Weights of a small transformer language model.
Architecture: no biases in attention or MLP, learned residual scales.
Each number is 200 + 20 x the weight over its row's rms, rounded and kept within 0 to 999. Layers, rows and columns count from 0. The size before them is the row's rms in percent of the matrix's.

# v: layer 7 attention value, 384x384, rms 0.03, rows 249-255, columns 288-383
# o: layer 7 attention output (transposed), 384x384, rms 0.0321, rows 249-255, columns 288-383
# q: layer 7 attention query, 384x384, rms 0.0344, rows 256-265, columns 288-383
# k: layer 7 attention key, 384x384, rms 0.032, rows 256-264, columns 288-383
v249,088,190,216,228,164,218,193,209,211,195,172,226,238,218,190,182,198,201,207,210,195,161,198,205,173,244,182,170,205,217,188,176,210,186,225,179,226,216,199,206,192,221,226,203,198,196,206,182,215,223,192,234,208,185,170,202,194,213,196,218,173,199,184,185,222,212,178,210,201,219,157,228,161,207,178,207,196,195,215,181,168,190,183,184,216,199,187,177,191,222,205,196,167,153,207,197,183
o249,086,162,240,181,180,203,192,186,206,239,173,193,190,161,210,165,199,183,151,204,178,210,227,190,200,200,228,177,202,191,222,194,197,215,225,220,185,221,202,246,169,215,187,233,210,189,190,200,211,229,211,190,217,225,167,196,229,218,193,184,176,193,215,243,221,179,176,199,185,205,200,209,210,179,221,224,186,167,203,227,166,204,202,217,220,216,186,209,169,185,195,192,180,205,218,187,183
v250,095,189,212,166,236,199,206,205,159,195,212,188,216,158,207,220,216,193,222,209,229,228,191,186,206,194,210,199,200,181,199,216,223,208,222,186,189,208,152,186,222,243,200,201,191,226,216,178,206,237,172,218,223,204,224,195,146,183,208,174,228,232,235,194,225,222,240,196,193,171,184,209,155,192,182,203,220,168,189,206,235,221,227,190,186,218,235,254,210,178,220,197,169,201,195,180,212
o250,084,212,234,179,225,181,211,198,183,233,160,195,202,175,199,171,217,197,190,195,194,195,211,212,204,200,206,193,216,200,209,224,191,197,222,176,202,186,181,191,220,186,214,205,170,193,211,209,191,198,205,198,188,220,180,180,204,229,218,184,209,199,171,185,196,186,206,196,238,178,187,159,171,200,191,227,203,171,155,175,191,232,206,207,229,221,235,198,212,179,181,203,197,191,241,218,212
v251,096,182,201,216,201,183,220,158,215,191,223,195,187,191,169,234,200,182,234,171,205,186,168,198,193,211,148,196,184,193,188,186,172,193,189,173,198,204,151,189,251,201,232,185,187,249,188,198,191,192,211,213,224,199,195,200,191,176,216,189,196,218,234,211,205,210,183,174,211,209,144,167,180,200,198,201,223,191,223,237,192,159,203,211,197,173,219,195,181,203,184,193,205,247,187,198,205
o251,087,191,207,197,210,214,173,205,191,208,205,187,201,208,169,194,222,204,178,175,196,210,198,212,221,179,200,210,198,203,190,170,227,240,192,172,239,195,194,171,189,249,217,205,159,181,211,199,203,191,181,175,199,205,185,180,213,210,156,166,203,185,190,206,160,229,173,197,218,196,205,174,182,223,196,183,189,168,189,185,198,187,175,188,195,217,195,187,224,180,179,175,232,163,199,233,210
v252,104,190,228,211,217,221,189,195,181,207,180,162,191,229,196,219,202,204,221,219,212,222,205,196,154,195,220,212,195,208,214,211,173,204,227,233,198,233,217,212,225,203,235,178,230,201,184,217,176,200,206,179,167,198,173,176,211,225,222,217,208,163,161,168,199,207,226,219,174,190,201,195,192,194,174,227,175,247,191,202,174,231,216,251,211,211,180,195,189,177,202,226,232,204,219,241,165
o252,093,233,169,198,228,174,236,192,216,193,195,198,206,164,163,204,164,167,213,170,191,160,178,212,206,172,203,178,212,238,193,202,179,221,188,207,203,189,208,201,241,223,192,181,223,185,193,198,219,169,195,243,230,195,230,203,163,185,186,221,184,212,198,178,215,218,210,207,206,211,198,173,223,205,197,195,196,181,213,177,240,186,191,197,205,154,218,175,206,233,209,191,187,217,215,210,188
v253,099,180,187,168,200,171,203,238,169,199,203,205,178,191,182,216,197,207,181,207,227,189,179,186,212,176,191,152,225,238,202,198,205,219,149,164,172,189,169,183,199,181,204,245,202,204,214,197,216,164,203,182,204,209,198,176,198,189,199,198,174,182,216,201,204,194,241,201,194,217,168,198,253,196,230,182,214,183,223,223,248,211,212,223,187,211,215,225,217,196,212,192,202,201,216,219,204
o253,092,173,177,180,228,214,192,176,198,177,196,183,202,204,205,217,239,231,196,226,235,252,199,206,197,208,180,191,197,159,193,194,248,188,190,194,219,218,212,193,204,241,197,204,190,205,203,182,213,193,197,200,188,241,194,194,209,157,199,210,205,222,189,183,196,203,211,180,190,182,227,221,189,203,188,212,199,186,172,217,189,225,193,209,213,244,205,245,189,184,218,212,219,178,231,187,207
v254,095,158,215,200,174,188,209,210,210,194,203,162,191,188,230,182,193,196,201,204,214,229,203,215,199,209,216,198,219,166,206,193,237,180,180,194,211,194,207,185,192,235,180,176,220,184,211,203,165,210,188,247,210,224,188,214,217,198,202,217,208,233,206,209,219,244,179,171,238,197,196,170,213,210,167,193,170,214,198,202,203,178,199,201,208,175,197,230,172,211,200,123,159,211,195,210,187
o254,090,192,246,167,162,239,212,191,171,199,205,213,217,232,201,184,223,177,195,226,228,190,210,202,232,254,228,191,228,206,189,205,195,205,219,196,178,170,192,219,191,193,211,200,204,188,216,202,173,211,225,186,186,181,179,185,221,228,219,202,190,182,190,202,228,208,195,187,220,191,204,194,175,232,221,176,226,181,166,203,183,212,207,164,186,232,198,196,173,169,185,206,207,179,194,220,211
v255,096,205,203,206,207,227,197,210,208,207,197,185,189,206,183,226,219,191,219,200,215,255,173,197,207,186,191,176,188,211,168,194,190,195,228,167,175,165,176,179,195,197,196,200,205,255,216,201,168,180,220,191,180,203,212,184,196,191,207,189,180,230,232,222,189,178,205,183,197,182,209,192,193,176,212,166,192,175,189,210,236,181,239,189,203,206,232,209,228,232,235,224,220,225,178,198,175
o255,094,160,216,180,212,201,158,220,147,170,162,193,182,206,188,239,241,219,206,186,227,231,185,185,202,168,229,177,212,216,169,196,215,196,204,181,206,197,196,189,196,153,208,226,189,203,192,189,165,200,168,185,188,219,170,154,211,229,202,183,195,209,197,192,180,196,220,194,215,200,220,207,164,210,179,232,207,186,179,204,191,190,183,168,195,219,221,204,207,192,192,215,202,207,200,231,213
q256,105,192,240,205,172,176,221,213,178,242,195,192,218,222,203,202,173,233,159,178,189,153,197,209,216,200,210,212,150,216,199,192,167,212,212,193,228,220,218,202,187,222,229,199,223,183,192,231,163,211,239,200,204,196,211,201,215,204,205,215,220,200,219,175,218,179,208,207,204,212,191,201,253,181,197,165,215,182,159,183,199,219,202,192,173,167,191,193,200,189,210,189,211,171,200,195,176
k256,095,195,241,209,217,188,212,231,202,218,209,171,232,184,197,157,213,179,197,205,189,199,225,199,165,185,204,205,222,207,184,214,221,207,178,225,213,165,213,176,203,204,227,220,216,215,249,211,202,198,187,230,192,209,201,221,171,162,221,218,206,208,182,220,211,193,196,174,162,223,186,208,172,207,231,233,204,205,193,209,221,233,192,259,205,202,198,255,197,215,199,199,204,198,211,209,193
q257,160,165,206,226,173,185,212,202,216,200,231,196,238,209,199,202,194,191,210,200,199,168,231,185,180,184,204,187,198,203,200,216,205,199,188,212,211,203,208,218,186,208,207,201,203,185,195,220,212,195,191,217,193,195,175,209,198,195,207,205,189,195,180,224,192,198,210,193,190,200,186,197,199,238,195,197,187,216,196,211,196,233,233,213,221,212,210,215,197,179,190,210,186,212,218,216,219
k257,109,234,188,225,216,208,201,177,198,184,209,222,208,211,213,216,218,224,212,198,182,158,182,210,218,196,231,215,203,208,167,214,190,213,190,219,180,219,161,216,222,191,207,192,210,208,195,197,185,230,192,161,182,200,224,176,244,194,182,191,199,186,218,223,187,198,198,203,204,216,231,205,182,214,192,173,205,180,219,202,203,176,194,175,210,225,201,178,203,194,190,200,182,215,193,185,178
q258,191,251,186,166,209,212,165,177,172,188,162,203,182,191,203,220,202,206,210,179,211,200,179,213,204,224,218,194,200,175,223,200,198,198,181,170,199,194,181,200,221,181,220,208,195,211,208,173,195,208,204,190,190,209,216,192,211,180,172,201,198,190,231,187,201,217,195,199,212,191,210,238,194,160,211,200,189,180,193,196,227,165,188,183,209,199,198,205,206,223,202,190,214,201,204,184,198
k258,109,197,207,178,204,220,193,214,180,182,170,169,215,176,186,195,194,179,219,209,205,187,192,191,191,182,177,202,201,210,209,229,194,177,209,153,188,167,230,203,169,195,209,210,163,195,191,216,200,211,197,206,237,218,169,195,217,219,239,239,168,196,184,190,213,247,178,188,221,180,222,184,205,204,188,192,196,210,205,185,181,214,174,206,162,201,170,189,203,191,217,168,171,179,195,182,190
q259,107,203,183,198,165,190,204,194,241,215,211,234,209,266,210,223,139,225,205,180,198,218,190,204,236,203,214,211,223,223,176,185,200,193,211,212,181,197,204,206,187,187,153,209,245,189,229,228,205,201,190,200,207,199,197,228,149,176,219,174,223,169,200,177,178,211,212,182,216,220,171,195,238,214,202,206,194,227,206,219,216,192,236,214,212,153,192,190,203,221,198,198,199,208,205,207,218
k259,098,204,223,207,196,185,222,200,183,215,223,183,202,190,183,173,202,172,176,212,209,186,215,203,181,212,183,187,177,194,198,217,233,219,177,210,229,216,221,175,200,224,216,203,240,192,231,181,232,185,195,215,191,206,192,223,154,187,201,213,180,210,196,212,214,202,192,202,200,202,206,205,199,197,200,215,195,203,194,210,236,223,207,230,196,183,240,248,188,176,206,208,241,203,217,206,198
q260,104,216,213,174,224,188,227,211,171,183,173,154,210,185,194,174,259,238,174,204,208,224,206,175,192,224,191,212,183,164,219,179,225,212,174,187,205,213,231,210,185,214,220,190,161,218,171,164,211,218,225,201,215,218,177,167,222,218,189,209,195,227,224,222,204,150,201,210,203,184,228,228,168,205,187,188,190,222,202,179,210,197,171,182,203,265,211,195,226,199,213,208,184,197,181,205,187
k260,095,196,187,191,191,155,181,212,197,210,197,209,181,177,198,164,203,211,214,179,203,181,187,212,199,178,194,221,201,202,176,161,204,192,206,161,180,164,174,197,222,220,185,206,189,185,195,205,223,197,207,165,209,229,213,231,229,245,183,205,191,197,220,188,190,203,208,208,202,168,202,202,192,185,202,225,203,199,222,168,182,190,159,201,194,187,192,193,220,193,227,228,171,222,182,190,189
q261,113,197,193,170,167,192,192,219,209,208,213,243,194,226,207,192,147,193,189,190,237,209,196,187,217,174,223,193,204,244,164,208,216,190,212,205,187,200,193,185,187,206,162,205,246,189,225,216,186,194,180,200,199,171,196,182,194,209,211,212,204,186,206,179,197,198,219,167,188,261,207,192,216,224,190,214,213,218,209,222,193,209,220,212,225,189,200,192,181,199,210,217,187,181,157,209,220
k261,102,200,203,169,188,236,230,194,183,193,209,202,221,168,191,198,227,184,186,185,182,187,203,181,183,197,206,204,219,204,222,198,219,210,194,216,194,203,199,213,200,185,194,219,235,199,203,215,208,198,205,212,199,184,177,197,202,134,211,211,197,190,204,232,212,213,197,196,195,217,164,178,208,218,203,199,193,195,212,200,231,230,194,204,207,209,214,229,223,185,179,193,228,211,227,213,198
q262,114,179,201,226,231,218,219,215,172,154,191,186,211,163,198,217,217,210,193,198,196,214,184,178,180,225,220,219,185,194,217,161,196,218,145,199,199,201,187,203,213,175,234,239,163,195,177,188,201,214,194,202,202,213,215,200,233,187,183,241,175,185,184,225,184,177,178,198,212,179,186,213,146,197,207,176,182,193,202,206,169,220,196,202,214,213,165,180,196,195,220,198,200,231,202,202,205
k262,102,218,210,177,198,180,177,226,237,200,180,178,191,218,187,196,242,175,197,205,221,193,158,197,208,215,217,181,212,186,169,183,194,162,195,182,187,187,194,215,207,189,226,224,217,206,179,227,181,191,196,208,181,204,200,184,198,178,211,186,210,193,222,190,187,207,184,249,218,224,227,188,214,176,181,226,214,216,228,176,233,165,180,239,204,185,153,228,165,223,164,198,192,222,172,174,183
q263,114,215,207,189,187,212,240,205,153,186,186,212,221,197,196,200,219,218,213,200,220,181,194,191,195,199,203,189,192,183,199,193,197,226,198,176,182,200,213,193,196,200,174,212,156,209,193,158,192,219,229,194,204,203,198,154,243,208,155,180,172,199,203,211,214,197,217,217,206,187,192,195,173,195,192,198,160,193,197,201,160,195,187,176,213,222,210,176,208,216,204,168,214,218,195,197,176
k263,089,196,213,198,224,183,210,182,224,177,205,167,152,174,199,238,161,166,204,198,188,200,211,215,213,224,178,226,154,186,207,178,189,161,214,170,209,182,221,203,201,217,217,199,195,217,209,206,195,181,201,187,200,188,195,188,172,162,183,207,197,234,214,196,228,198,206,202,192,203,205,165,190,170,229,189,214,232,184,195,226,173,168,222,198,205,181,218,202,224,201,224,227,229,241,220,176
q264,098,202,229,215,211,219,221,217,180,200,231,199,206,168,190,208,216,193,216,232,172,188,216,204,171,212,158,221,214,184,226,177,203,231,169,200,213,223,181,188,194,224,232,203,185,194,191,188,206,218,178,216,191,207,207,222,181,209,196,185,215,186,204,235,197,176,210,196,216,160,244,234,182,207,192,185,206,230,183,186,165,199,187,170,186,255,198,204,192,202,205,198,203,198,212,216,175
k264,104,225,164,196,214,218,179,185,155,199,163,201,200,239,202,213,168,227,200,198,228,216,181,201,213,192,202,167,226,191,193,199,213,179,211,163,206,198,183,201,194,201,196,212,146,207,182,204,209,195,222,163,190,213,221,203,217,233,189,219,168,219,207,182,208,147,200,161,179,160,221,187,165,181,182,215,210,189,187,205,207,196,225,202,195,130,213,179,216,212,205,207,181,198,178,180,216
q265,116,237,210,211,227,175,223,175,161,213,217,201,230,202,242,219,201,220,239,224,218,213,198,213,155,194,194,190,203,147,215,220,175,223,228,166,209,202,207,190,214,225,193,177,208,192,191,179,196,214,169,221,220,173,188,181,221,209,183,172,163,187,195,168,229,224,212,206,233,168,201,186,203,200,176,214,196,188,166,202,201,189,212,176,197,202,218,197,196,227,192,157,196,221,199,162,174